Weights of a small transformer language model.
Architecture: RMSNorm before each block, normalized queries and keys, capped logits.
Training: a variant of Muon for these matrices, 268M tokens, 4096 steps.
Each number is 128 + 24 x the weight over the matrix's rms, rounded and kept within 0 to 255. Layers, rows and columns count from 0.

# layer 8 MLP up, 448x160, rms 0.113, rows 363-377, columns 0-159
[[102 136 127 155 105 165 120 157 120 154 139 109 107 116 139  98  95 198 157  90 141 105 123 123 108 144 121 127 131 125 164 114 192 128 130 111 140 117 119 133 114 167 109 106 108 173 204 124 109 130 138 109  82 135 138 145 142 124 172 139 161 122 144  83 181 123 158 115  98  98 128 158 151 137 143  97 165 158 146 114  89 134 137 129 145 117 135 108 124 130 154 121 128 168 190 125 126 138 146 124 127 139  98 121 114 143 166 133 138 146 131 153 154 171 148  81 149 147 111 123 141 113 156 154 119 114  98 160 141 120 146 127 120 130 112 143 176 152 117 187 119 151 120 127 117 119 156 134 198  95 161 130 135  94 143 155 106 114 130 141]
 [147 138 161 139 109 168 108 106 132 141  89 116 131 140 138 161 142 141 106 128  85 145 127 131 148 130  83 160 123 151  58 113 156 112  80  79 108 121 130  90 110 163 146 160 145 149 154 111 110 156 110 153  83 183  97 142  75 157 118 131 127 100 146 159 126 100  93 131  98 167 152 132 118 111 145 157 144 124 128 117 123  77  73 146 119  87 154  94 136 116 130 143 112 164 144 119 117 106 117 107 159 102 108 147 140 115 121 160  89 132 103  94 157 121 144 161 146  94 132 114 132 192 143 121 110 141 155 165 124 157 143 128 162 122 131  82 150 168 105 157 121  91 155  89 169 128 127 160 120 139 105 149 161 140 135 155 143 153 148 148]
 [115 136  97 120 168 152 115 125 129 144 174 120 139 125 116 108 126 152 115 137  87 126 167 147 166 112 173 132 107 166 116  89 121 164 107  49 144 161 103 116 125 154 120 158 123 126 147  93 153 120 121 147 123 175 142 135 122 123  78  95  83 117 119 133 113 106 173  98 113 133 150  99 133 125 123  89 157 158 144 114 109 193 133 128 140  85 153 165 198 153 103  94 109 100 135 134 137 107 136 132 136 144 131 122  77 114 139 125 109 115 151 118 124  83 120 147 145 123 161 127 153 141 123 152 143 125 156 148 137 117  99 151 128 150  82 181 166 131 121 117 119 145 156 114 125 130 125 114 183 141 161 149  95 135 136  79 136 124 149 170]
 [122 143 127 107 146 119 118 121 112 146 118 144 171  91  95 138 119 141 131 157 140 161 112 151 114 126 122 128 131 162 108  97 107 167  95 113 106 170 117 145 160 136 113 139 123 124  84 123 113 142 121 163  78  90 117  97 148  86 100  98 123 133 133 152 113  85 143  78 115 156 150 160 111 117 154  73  89 102  94 102 104  95 123 133 171 103 106 110  90 112 125 103 133  88 107 139 142 154 152 147  99 128 105 165  95 113 157 100  77 153 108 159 100 174 156 117 126 122 113 128 141 116 110  97 123  95 153  92 137  92 150 154 113 118 110 149 134  87 144 148 150 124 134 133 118 133  93 185 124 146 104 138 117 115 127 128 138 164  77 149]
 [106 154  88 130 158 150 131 149 136 155 140 150 122 150 146 111 124 169 138 131 144 137 132 123 130 116  90 126 155 124 117 106 136 103  89 151  75 135 144 110 105 126 138 100 128 105 122 179 102 163 105 109 128  83 125 110 140 126 167 128 124 141 144 114 109 190 104 107 110 157 109 145  98 183 151 143 140 121 106 157 141 134 138 154 130 112 156 129 160 135 130 151 156 129  92  85 101 148 163 188 136  96 133 178 111 110 136 158 103  85 119 169 111 120 127 155 101 140 180 149  91 162 164  95 136 156 116 122 112  91 155 118 130 117  85 132 167 114  74 117 115 109 119 179 126 139 176  98 143 122 155 161 125 115 140 144 141  95 150  92]
 [136 162  92 175 131 150 149 127 112 159 143  67 100 160 137 142 138 205 101 118 147 158 154 112 155 178 132  93 103 144  86 134 162 143  87 123  64 131 140 165 132 127 138 164 171 132  88 154  99 141 105 125 134 116 114 129  95 120  91 159 104 146 118 127 110 157 127 157 111 122 115 122 118 136 127 151 118 176 117 104 127 147 123 150 110  85 151 126 172 140 106 121 123 136 135 121 125 130 144 102  92 105 114  95 120 149 138 119 129 138 155 123 133 150  92 132 145 117 124 140 153 154 103 110 137 140 129  96  93 181 144 133 133 123 113 103 121 106  91 118 135 123 128 135 176 102 123 139 117 137 137 111 135 160 104 151 125 127 100 126]
 [ 87 139 183 134 135 126 164 114 164 166 133 140 177 118 123 133 112 147 132 130 104 168 156 125 132 110  98 125 145 122 110 121 138 196 176 131 118 135  79 127 173 100 120 127 128 104 104 162 124  94 101 156 120 136 114 142 131 158 145 152 118  79 145 126 149 108 101 159 122 148 120 138 105 139 145 134 116 141 140 130 126 103 107 127 188 124 135  92 117 149 134 145 135 141 119 143 141 170 133 136 135 144  86 135 119 143 149  96 127 129 111 128 149 112 169 110 190 110 144 149  69  94 195 163 117 128 135  91 127  93 131 128  74 110 113 144  98 155 160 130 143 127 112 101 146 118 121 141 168 120 144 138  59 141  99 148  99 104 115 122]
 [ 73  78 129  97 167 151 124 141 146 160 102 109 125 145  92 112 155  90 117 129 125 129 133 134 124 108 151  82 134 124 148 146 118 118 155 140 170 119 123 103 128 146 132 146 132 153 177  71 145 115  96 129 143 150 168 109 157 123 139 107 181 147  90 160 112 148 189 120 117 113 133 115 127 138 133 133  85 130 122 135 159 102 137 143 143 150 166 125  97 145 136 142  76 122 153 147  88  90 128 146 153 167 130 112 148 109 128 118 179 177 175 121 150  58 109 131 130 117 154 116 134 118 103 151 117 186 127 130 143 150 171  85 121 123 126 119  77 153 137 125 147 114 172 148 142 137 142 114 144 124 122 118 156 157 123 113 156  89 121 100]
 [144 100  79 162  74 120 145 159 112 139 130 150 136 138 134 168 131 139 116 158 147 119  96 124 125 149  96 135 117 122 109 125 127  83 163 125 115 112 126 161 163 138 129  98 126 147 132 129 130 170 135 120 133 117 120 105 100 148 139 124 149 114 110 164 128 129 162 131 166 108 112 157 121 123 122 150 125 130 114 122 133 186 119 122 128 205 146 126 152 131 120 139 150 144 162 137 142 107 148 124 142 124 184 119 165  81  98  96 123 142 109  96 106 125 160 138 113 143  81 156 188 138 122 129  99 138 104 143 100 133  84 153 154  90 141 164 137 124 144 146 134  90 160 149 112 127 124 120 144 119 146 107 104 107 114  99 137 136  77 136]
 [119 146 111 155 106 140 124 137 102 107 106 146 139 139 125 140 121 129 176 159 111 124 149 105 127 116 138 116 109 116  94 117 165 124 117 157 133 167 136 102 139 137 142 124 111  96 139 113 115  80 150 135 150 132  84 165 120 118 122 103 114 134 126 136  75 143 107 135 154 104  95 130 109 108 113 109 105 129 115 190 114 108 179 158 171 145  86 147 112  94 154 119 136 123 102  78 104 114 125 123 150 131 179 116 141 105  90 116 148 145 137 175 147 175 144 102 115 135 143 105 144 135 133 172 150 139 104 190 178 135 162 118 159 111 135 157 111 183 140 138 160 127  99 118 126 171 162  78 133 112 117 126 138 150 103 149 104 105 130 128]
 [129 143  86  87 173  80 117 147  59 100  75 106 133 133 122 119  84 105 131 107 124 104 127 115 115  91 109  80 137 143 111  89 126 111 112 136  99 172 109 113 123 144  91 116  91 130 129 151 108 147  57 150 115 148 110 103 123 115  98 131 151 115  99  85 145 135 148 115 120 132 139 141 113 110 140 140 141 108 124 103 184  99 140 139 179 101 118 141  98 154 141 115 111 105 132 168 113 133 118 139  96 132 132 156 101 127 102 124 143  88 126 106 110 153 118 128 154  99  97 140 132 130 142 128  87 148 128 128 127 102 134 115 158 154 136  73 118 123  95 118  87 170 150 131  83 116 104 134 137 167 128 128 112 134 142 101 147 103  67 107]
 [ 52 172 115 145  96  81 134 162  84  98 143 110 132 137 145 118 168 109 137 122 131 166 150 158 116  95 161  75 121 126 140 119 132 183 132 142 118  88 105 125 134 132 105 131 129 186 111 119 128 121 180 135 127 108 167 162 141 132 127 127 102 120  84 181 109 145 134 129 141 129 149 138 105 126 142 133 139 163 134 152 136 125 151 134 140 157 139 135 141 116  95 146 126  83 136 128  99 140 172  97 107  88  93 123 124 109 139 138 163 145  81 146 171 165 160 131 135 134  90 142 131 138 128 164 167 133 130 100 119 144  96  95  81 148 118 105 105 164 136 167 151 111 147 159 113 135 141 150 111 120  94 118 118 102 150 150 153 152 126  93]
 [120 147  79 113  89 117  61 126 153 146 140 123 122 135  98 133 123 167 123 143 111 156 123 107 138 121 133 150  94 190  90  85 120  98 126  55 150 172  74 128 154  61 138 117 148 124 174 109 132 150 131 139  97 148 155 100 131 113 130 189 128 106 102 141 165 135 137 132 180 125 121 130 130 165 123 125 146  73 130  90 136 121  98 111 126 132  72 151 136 154 130 127 122 116 147 110 143 117 137 113 136 163 119 118  86 144 156 145 118 146 113 134 154 158 175 133 145 138 121 155 146 110 111 131 147 142 136 114 108 116 122 209 132 136 121 148 157 103 125 116  93 115 152 115  90 151  97 137 127 169 104  96 118 123 162 136 143 153 158 111]
 [136 124 131 166 101 175 104 124 142 131 146 123 132 137 127 109 137 148 118 134 127 125 136 111 129 104 124 147 136  92 145 116 162 139  76 135 166 128 184 107 182 145 146 136 148 153 176  92 114 136 129 110 119 146 115 121 129  96  92 145 134 102 129 145 171 116 128 124 140 102 154 122 146 125 129 125 148 141 122 155  95 101 119 114 100  63 179 119  85 169 163 144 122 134 142 109 150 113 134 115  98 111 147  94 104 125 143 126 118 117  52 114 130  92 110 111 125 163 141 102 144 130 120 120 146 128 153 118 137 153 147 117 127 102 135 119  88 154 123 134 176 126 148 123 135  86 100 114 113 134 160 121  65 132 100 145 155 134 102 107]
 [122 119 141 144 114 121 137  93 162 107 151 142 115 107 133 151 119 130  56  86 110 113 109 141 102 126  97 150 165 160 132  88 151 111 150 202 117 141 105 121 126 158 131 148 119 126 143 127 115 171 120  99 130 111 138  98  82 126 134 113 101 111 141 106 126 104 127  84 159 133 121 129 167 162  85 159 167 164 114 152 120 116 127  92 131 114 128 155  82 123 136 117 134 132 112 173  96 100 160 136 149 140 129  86 144 154 145 117 153 131 144 110 130 148 196 157 130 138 117  63 163 133 146 107 121 141 144 132  90 100 104 129 129 148 114 138 155 139  98 135 106 113 176 148 187 108 114 165 133 134 120 127 112 152  84 154 122 151 131 134]]
# layer 8 MLP down (transposed), 448x160, rms 0.194, rows 363-376, columns 0-159
[[123 117 135 149 117 179 181 117 166 100 142 106  94 167 131 113 118 121  98 122 109 162 132 145 119 147 115 137 111 105 138 133 134 158 155 145 138 113 147  88  99 106 112 160 128 133 131 125 114 182 151 130 160 177 140 103 125 141 140 136 100 124 147 144 125 106 105 102 139 120  98 115 131 135 142 109  98 151 112 138 125  97 157 106 158 128 109 114 137 114 136 141 129 120 100  95 103 101 110 104 141 124 133 121 190 128 169 120 105 132 155 148 127 190 127 122 133  94 133 109 144 130  99 125 114 132  95 165 159 153 175  76 129 125 161 154  81 126 135 195 127 131 130 131 106 118 134 112 113 169 104 117 177 141 163 112 104 112 133 101]
 [151 141 122 121 129 160 174 142 188 141 117 156  88 151 153 116 153 115 124 134 119 132  90 123 137  99 126 150 151 116 144 145 114 107 178  81 131 104 107 160 124 140 117 182 142 147 104 150 110 157 144 136 152 142 115 122 158 129 129 105 100 113 106 138 182 110 100  89 183 121 122  98 158 155 144 124 113 145 124 124 140 129 133 151 136 115 117 108 112 109 137 132 142  94 142  88 149 152 149 166 124 105 153 136 126 117 143 137 147 133 116 110 124 151 140 171 105  91 128  93 107 149 126 134 173 159  99  74 122 123 171  94 147 103  98 125 117  96 138 158 142  77  97 130  68 136 159 144 136 161 105 111 137 143 152 139  87 110  94 138]
 [105 117 147 110 153 176 107 132 147  90 122 152 145 107  85 169  89 157 154  68 129  94 129 102 121 123 113 108 140 104 154 144 132 133 138 124 171 153  89 120 137 154 161 138 131 165 110 159 121 105 100 110 112 183 118 123 157 122 113 122 123 127 148 102 136 121  75 140 131 103 205 135 123 128 107 102 122 125  98 142 132 183 114  75 129 171 138 109  81 156 117  92 138 107 140 115 148 123 141 131 114 108 130 108 175 123  96  85 100 151  88 105 148 111 154 103 105 117 122 178 175 145 134 145 102 139 162 122 135 131 144 129 137 125 171 146 129 128 158  73 145 131 147 120 125  88 162 123 135 164 142 169 104 165 120 110  91 115 131 136]
 [118 120 160 106 161 133 110  91 116 107 169 112 127 129 133 110 120 144 145  80  87 102 123 137 139  88 117 121 114 131 107 127 133 149 175 102 107 133 115 127 161 182 133 166 157 147 140 125 132 104 164 149  81 115 131 142  73 107 147 102 120 149 113 109  74 146 137 126  97 119 133 121 136 129  90 130 177 177 117 197 108 128 132 168 158 140 137 119 100 115 147  89 157 136 130 147 166 175  83  73 106 151 124  78 140 122  86 106 148 148 138 107  76 114 119 118 148 122  95 154 137 115 177 141 110 146 109 144 127 160 154 148 171 138 161 122 109 131 102 137 143 139 102 102 154 132 146  79 121 135 144 142 151 114 115 122 121 111 172 123]
 [109 122 124 145 140 139 104  70 153 112 134 137 108 117 124 116 148  93 101 122 159 146 129 110 109 207 101 153 110 122 137 159 125 147 143 115 112 136 128 107 163 127 150  82  90 139  93  94 104 139 106 113 144 132 108 129 159 158 158  80 164 120 172 101 107 126 169 139  89 113 112 138 134 159 117 145 176 110 129 143 152 141 113  89 125 110 124 132 129 109  93 155 118  84  98 148 172 133 104 139 132 148 153 106 137 100 148 169 119 109 119 138 113 136 136 156 133 190 131 132  99 130 140 143 129 144 104 132 145 122 115  98  99 126 112 118 105 144 152 113  69  83 120 103 123 124 113 127 175 166  56  78 134 124  98 121 142 119 101 113]
 [ 98 134 123 152 110 135 123 119 110 113 136 105  73 142 176  95 153 157 170 162 105 145 101  99 139 104 117 128  90 110 197 125 155 148 130 133 150 134 115 119  88 131 131 122 100 149 100 145 138  87  94 130 150  80 148 141 136 129 153 142 142 117 119 108 169 103 135 114 133 129 163 168 130 137 129 132  97 124 133 161 143 147 144 113 146 125 128 121 143  98 171 108 106 149 163 156 149 146  57 160 113 110 131 131 150 134 104 143 123 124 100 128 132 118 119 132 149 104 135 134 143 123 147 131 123 114 151 126 134 142 121 144 103 111 156 100 124 174 107 132 115 157 143 105 134 118 112 136 113 130 119 139 163 142 115 109 164 122 146  81]
 [118 111 148 136 139 163 103 129  88 120 123 104 165 163 141  99  98 133 127 112 108 158 141 147 122 148 120 157 128 125 130 155 113 116 115 116 137 177 103 165 166 127 125 138  57 144 135  94 151 172 136 158 130 114 114 201 179 135 112 110 100 115 154 143  96 147 106 132  97  99 153 165 112 135 129 112 201 196 113 112  82 145 141 155 154 109 154 143 148 113 134 140 122 102 145 152 137 179 138 141 188 151 139 129 149 122 144 155 172 165 181 167 128 126  86 112 108 115 108 107 115 127 116 125 175 108 126 115 137 112 144 152 128  93 158 135 153 104 145 155 130 121 146 129 115 123 150 122 116 132 141 144 126 132 122 152  95 113 115 100]
 [147 165 161 124 101 143  76 102 171 109 129 107 109  90 155  89 115 130 121  82 135 146 149 130 142 135 149 125 126 149 135 173 135  90 126 134 119 164 161 157  93 129 127 156 125 132 127 165 129 119 126 192  97  86 148 106 130 121 181 134 110 172 139 158 140 135 103 152 153  99 130 136 122 149 108  99 125 149 142 164 154 127 187 111 134 143 110 100  97 139 130 127 108 148  85 108 103 165 148 112 143 152 137 143 128  94 127 125 144 157 125  78 151 147 135 102 124 129 114 141 149 149 147 144 131 113  95  90 110 140 111 105 140 100 170  91 100 141 113 123  98 188 121 122 138 157 115 101 182 128 139 105 141 140 127 150 126 126  58 148]
 [134 113 155 143 161  96 158 150  99  95 132 103 165 123 134 126 120 129 143 159 118 126 134 147 119 116 123 128  99 120 115 133 127 132 133  93 148 129 122 159 123  99 128 163 147 104 160 128 141  90 160 133 128 102 160 137 110  83 129 115 144 119 150 133 147 126 133 145  82 127 169 203 132 161  68 158 166 133 124  97 118 121 124 126 126 124 142  88 118  94 119 133  95  77 134 113 195 113 125  94 147 160 147  90 214 121 133 152 130 161 126  92 153 139 137 132 127 105 148 150 165 124 113 108 161 112 121 109 113 148 111 117 152  96 139 142 156 125 136 121 132 178 120 128 142 130 134  99 173 130 126 155 101 174 111 119 164 120 125 111]
 [150 123 132 178 112 122 139 118 154 161 131 125 124 135  93 144 140 102 106 118 144 127 151 126 135 149 116 132 109  61 112 141 115 123 151 140 123 153 137 125 121 113 155 125 143 162 154 103 113  93 126 158 110  96 124 153 144 131 167 127 114  52 123 120 120 147 139 126 173  82 102 157 114 160 117 119 145 109 107 117 111 113 125 131 111 135 119 129 129 147 153 107 129 133 127 100  96 131 139 117  92 125 128 108 115 120 136 163 151 149  64 107 170 128 153  66 157  70 100 111 103 112 104  99 124 132  99 195 151 138 138 104 128 125 118 137 118 144 139 139 159 156 126 105 152 166 136 133 129 145  84 153 124 164 126 152  61 127 136 135]
 [ 58 122 143 118 147 157  45 137 154  98 128 191 145 141 123 119 155 118 110 135 135 125 145 140 100 112 143 108 139 130 146 117  84 195  87 138 128 138 123 147 148 111 134 108 151 164  93 129 154 113 151 157 105 125 122 143 112 102 166 131 131  99 139 120 157  95 137 129 150 109 128 165 126 145 130 140 125 116 150 115 130 115 152  74 158  94 165 147 120 122 148 136  98 127  82 121  88  97 106 144 135  87 146 131 136 114 151 137 136  80 149 148 141 137 117 158 129 158 114 110 136 135 131 141 142 111 123 169 112 130 191 135  97  93 190 155 145 108 176 131 118 152 155 131 152 140  89 119 143 138 141 138 153 101  92 141 120 110 164 125]
 [127 114 137 116 169  85  93 149 135 158 100 102 152 148 113 115 144 108 130 153 100 149 159  84  93 128  88 103 155 158 120 101 146 150 107 133 114  83 156 110  88  76 123 147 183 141 108 169 167 118 135 136  94 131 137 150  74 135 150 134 137 118 141  96 136  70 103 152 140 108 160 111 117  95 119 144  92  95 114 139 126 162 126 112 120 119  80  98 155 144 118 141 148  97 128  98  98 130  73 102 134 117 173 113 125 165 110 106 134 163 143 162 160 147 105 133 113 131 142 164 124 140  84 160 123 102 147 119  95  82 127  93 145  93 167 146 133 120 101 126 157 109 119  86 119 106 148 135 137 141 132 155 144 139 143 156 102 131 120 138]
 [126 120 119 158 156 120 133 132 168 127 133 117 100  72 108 163 152 112 147 179 148 126 150 144  73 104 140 108  93  90 116 131 145  95 120 130 150  62  88 104 120 133 190 128 128 122 135 114 121 126 153 135  71 113 117 149 134 122 157 146 105 115 167 122 145  99  77 132  63 143  99 130 104 155 116 108 147  94 103 140 118 110 108 119 157 102 118 173  74 147 140  95 120 151 134  97  98 158 127 109 121 101 114 148 111 143 172 144 120 126 120 146  84 156 137 121 114 123 149 127 118 204 139  99  91 146 150 116 158 131 130 170 110 136 119 121 123 121 116 117 151 134 160 138 158 150 157 119 127 114  58 118  79 125 129 139 110 142 121  98]
 [133  91 130 149 146 122 103 119 164 122 117 131  88 107 129 167 125 122 155 126 128 163  84 120 119 130 140 143 120 133 139 134 169 147 115 138 152 146 145 121 106 135 104 131 133  93  98 130 109 140 165 110 124 111 123 103  73 132 165 101 102  75  47  82 131 153 128 137 118 131 109 136  99 118 107 147  95 120 134 153 158 159 114 104 108 137 143 137  77 103 159 139 114 128 128  87 152 135 157 148 104 129 118 126 127 174 141 145 119 116 135  88 136 143 139 130 124  87 130  92 167 149 126  95 134 127 137 131 130  88  97 132  91  95 161 125 122 155 134 151 141 122 136 164  67 131 153 165 116 146 134  99 116 146  89 104  94 120 163 121]]
# layer 8 MLP gate, 448x160, rms 0.114, rows 364-377, columns 0-159
[[191  76 107  69 168 115 159 150 127 100 111 125 130 128 101 152 131 135 111 133 114 169 144  93 100 140  97 131  86 108 112 114 102 109 130 118 116 120 160 118 139 121 129 149 147 136 127  90 125 116  74 104 147  97 101 137 108 123  91 106 153 117 124 120 124 102 134 124 169 135 181 141 125 116 149 123 133 146 154 135 104 131  71 124  92  99 105 145 140 118 108  78 140  89 100 112 105 112 107 137 147 111 113 153 153 173 140 120  73 178 153 172 138 107 108 122 144  99  83  91 163 112 132 137 100 120 160 110 170 104 149 127 161 142 112 113 164  61 143 127 129  97 170 124 156 145 169 166 159 146 148 116  91 124 107 139 101 136 140 172]
 [134  85 148 126 181  62  90 160 133 117 116 132 129 138 160 156  68 110 104 154 155 137 134 131  84 154 118 119  61 112 142  93 138  87 170 130 120 124  90 132 124 148 136 146  93 111 155 132 111  99 127 141 119 123 141 121 156 165 153 125 159 112 126 147 149  84 122 159 140 115 109 150 118 141  69 105 132 189 142 135 121 105 109 146 127  92  94 166 117 149 102 144 118 157  73 146 128 129 108 138 145  94 133 128 115 132 138 116 149  80 134 114 113 147 145 116  82 137 117 164 118 142 136 107  87 122 103 107  91  90 120 124 132 134 117 145 143 144  81  87 141 113 128 132 127 157 125 121 163 129 148 144 161 152 129  99 122 101 140  73]
 [125  99 135 135 121 119 140 127 164 119 113 123 112 132 136 119 180 128 111 137 143 157 108 139 152 158  98 122 167 162 130 142 126 113  86 144 132 107 153 128 165 118 101 127 143 111 121 166 134 141 120 125 179 167 165 116 137 122 125 137 133 140 139 172 144 108 144 130 138  93 121 101 135 162  85 148  68 141 120 106 155 137 125 102 166 154 107 104 141 126 132 149 140 104 133 117 105 139 128 107 156 122 126 124 129  73 141 129 130 107 155 157 105 116  86 105  98 128 137 155 124 116 169 137 125 125 165 133  79  63 166  96 137 105 132 111 115 137 114 148 126 149 167 123 143 154 163  77 126 125 128 131 142 129 141 163 147 102 129 157]
 [147  86 127 144 104 106 120 128 163 114 106 140  75 100 143 109 147  70 123 151 170 132 118 154 124 122 109  99 157 119 176 106 120 125 121  86 126 161 143 127 149 135  96 136 131 129 114 100 107 182 130 120 115 151 129 122  92 150 130 140  83 142 109 100 100 106 147 120 131 143 107 131 146 113 118 107 115 129 136  91 172 119 116 150 119 114  97 158 124 149 116 146 156  91 101 146 148 141  81  82 130 132  88  91 105 112 107 140 135 109 119 125 118 147 118 114 135 140 149  92  92 119 112  98 105  98 135  94 125 140 105 148 123 141 113  96 129 149 126 100 134 136 125 162 105 125 134 146 166  94 125 113 112 147 145 136 127  77 169 123]
 [130 120 149 146 124 101 142 109 141 147 131 135 148  96 143 139 133 148 129 187 133 129  83 104  89  96 138 137 103 163 130 138 111 127 112 159 147 125  89 196 116 146 150 121 145 143 138 103 127 163 112 113 133 167 134 134 156 130 138 136 116 133 127 108 118 117 116  99 132 117 131 139 125 150 106 118 129  97 104 167 101 136 140 104 133 126 129 130 129 125 150 156 125 141 149 162 114  94 154 136  99 114 191 125 137 135 100 101 151 153  99 138 107 119 122 157 106 148 121 155  82 120 120 115 112 153  98 133 158 149 177 144 129 129 141 140 148  80 131 132 100 103 144 123 111 135 124 113 163 137 100 115 114 153  79 109 117 157 151 158]
 [119 153  99  82 106 127 146 161 115 138  92 101 105 136 139 114 116 136 188 118 101 104 127 117 147 133  99 143 122 101  65 124 116 101 117 149 153 137 109  62 139 130 149  84 106 105 144 116 104 133 132 104 139 107 137 110 119 116 125 141 152 152  97 121 143 139 134 155 138 109 103 102 118 160 127 152 162 141 149 140 128 157 133 159 104 130 129 117 121 138 163  53 153 170 117 111 165 118  92  94 145  85 161 123 135 125 139 109 144 157 168 120 144 124 146 114 133 161 106 110  93  96 153 176 116  86 115 130 139 114 138 125 125  80 126 179 118 138 111 136 151 113 119  72 106 145 157 130 126 108 129 161 158 128 134 145 163 156 110 138]
 [ 97 124 102 143 142 121 112 146 131 122 113 174 108 110 162 122  96 122 139 117 166 143 159 104 107 134 119 138 159 111 151 164 136 112 160 126 108 128  98 107 188 177 162 171 159 145 161 115 168 133 140 128 133 115 165 139 111 111  78 115 151 149 144  88 126 108 135 144 161 137 128 164 145 130 107  86 185 153 156 106  96 111 189 140 119 133 146 125 116 139 139 127 131 146  90  73 106 146  85 104 146  93 108 128 136 145  91 123  90 109 145 143 114 145 155  91 106 136 156 134 124 105 127 116 109 166 110 123 122 142  89 116 131  86  91 185 166 128 129 156 129 151 108 104 135 155 151 153 125 152 128 150 166 137 124 116 135  93 143 127]
 [145 151 110 144 115 140 149 122 143 119 137 162 118 161 116 165 134 123 130 166 165 124 146 118 153 147 151 143 148 114 120 153 134 148 139 153 128 130 128 101 177 107 123 145 140 169 156 115  72 138 124 130 116 117 114 153 120 136 135 142 115 142 122 126  99  86 150 172 132 120 145  78 137 131 102  86 115 118 116 147 153 125 103 170 111 121  87 149  99 148 134  87 146  76 125 163 153 174 127  94 165 144 147 133 135 119 131 121 152 139 102 133 118 144 120 176 141  83 132 102 126 139 160 173 121 110 122 127 137 123 110 152 150 143  81 123 155 147 124 145 116 125 125 162 129 110 147 165 151  95 130  94 113 121 141 153  97 145 110 116]
 [123 130 108 104 112 131  86 109 162 181 135  91 113 143 150  86 138 112  98 130 140 106 107 115 104 102 122 109 136 142 140  99 149 120 127 152 154  58 145 112 119 108 154 160 130 135 161 143 148  94 134 104 143 109 138 135 125 121 139 173 114 106 125  82  90 161 174 134 162  92 129 110 130 154 133 143 155 138  90 147 119 122 120 158 107 134  97 143 166 127 160 118 121 122 128 138 135  94 116 134 118 128 119 151 109 123 108 136 136 126 123 115 134 105 134 131 141 118 121  94 133  91 123 135 166 165 144 166 155 135 142 137  99 162  96 116 157 136 103 153 131  97 111 166 154 119 142 146  96 129 155  81 135 154 147 146 136 139 138 137]
 [118 167 128 158 113 109 122 152 112 124 124 138 118 132 134 108  98 142 128 107 124  47 157 104 143 146 100 176 121 139 129 143 138 101 156 107  97 145 154 175 163 134 109  83 122 120 149 125 117 127  98 150 164 137 172 123 141 150 135 154 183 146 115 107 143 139 151  93 115 170 155  90 151 123  76 110 110 178 152 148  58 124 113 138 115 124 127 148 161  83  96 143 126 144 152 117 126 145 148 143 106 112 107 145 130 123  96  64 175 159 130 138 150 128 130 168 104 101 125 113 137  99 122 136 147 157 144  82 121 113 135  92 161 135 103 118 172 112  98 111 161 118 115 146 130 112 123 132 159  93 147 157 114 137 125 132 130 149 151  82]
 [125 130 122 112 140 144 163 123 121 134 120 128 134 151  81 103 130 134 110 100 129 130 165 162 133 135 186 113 155 127 100 122 118 146 161 141 143 150 152 167 167 171 134 120 117 121 120 147 128 146 100 156 153 101 120 134 120 138 100  89 108 114 126 153 105 118 144 129 159 119 136 106 149 163  94 131 108 125 162  95 120 127 125  84 119 112 122 125 112 143 138  83 106 122 117  83 142 167 112 139 123  96 158 148 152  95 121  95 174 172 136 144 144 150 154 129 124 127 161 121 134 147 140 133 109  99 138 130 151 127 127 106 147  69  74 123  92 138 114 130 121 135 141 141 102 143 124 163 124 158 131 125 176 103 164 112 134 119 206 126]
 [129 146  88 163 124  67 173 137 129 156 151 132 130 138 128  70 101 153 142 138 120 121 154 126 118 141 131 105 143 145 140 105 128 147 112  78 126 106 112 122  73 142 158 120 113 172 148 157 147 134 142 144 202 110 175 121 168 177 131 119 139 102 119 118 130 148 108 146 115 165 118 112 131 140 143 126 162 117 109 103 122 136 134 142 126 157  98 119 124 110  92  83 166 124 139 140  95 177 100 143 128 129 149 110 133 112 125 134 147 134 118  90 116 162  80 137 139 185  96  58 143 141 148 125 112 130 100 125 117 156 134 125 165 115 153  93 172 137 135 107 118 154 136 168 123  87 139 113 122 108 129 111 169 126 103 128 129 142  79 119]
 [159 125 143 136 134 149 149 121 149 182 125  86 148 134 116  81  94 136 162 123 139 108 142 111 171 121 148 132 124 130  93 159 138 144 132 113 112 136 131 130 125 117 154 114 108 115 108 126 124 129  75 178 140 113 151 124 159  98 117 125 134 157 137 131 139  97  89 136 121 131 149 163 155 137 130 118 144 116 134 132  86 160 131 150  81 117 127 125 139 181 103 101 149 157 104 142 128 129  95 127 122  81 120 157 144 100 146  84 124  99 128 118 132 103 123 102 120 139 135 131  88 145 154 132 118  98 155 150 120  82 140 159 172 159 129 111 128  82 110 122 143 139 130  80 132 154 123 107 146 152 152 111  70 148 137 142 174  97 129 142]
 [118 132 138 117 119 146 196  92 137  97 104  99 125 120 151 152 126 166 124 159 182 158 112 113 101 165 121  98 123 135  90 122 133 130 192 130 114 112 118 124 105 182 141  99  73 117 148 105 164 116 109  64 151 158  90 140 133 125 111 115 149 154 139 111 148  87 110 151 160 140 122 117  99  92 121  88 106 104 147 106 124 126 108 130 159  86 118 117 131 142 153 120 165 148 124 125  96 156 142 119 162 132 144 170 152  94 152 129 116 143 148  75 126  88 117 129 124 118 151 121 144 128 120 133 106 127 152 147 169 152 159  74 126 141 157 151 113 112  81 127 141 131  75 155 144 125  98  91  97 103 114  95  96  96  87 125 138 109 171 132]]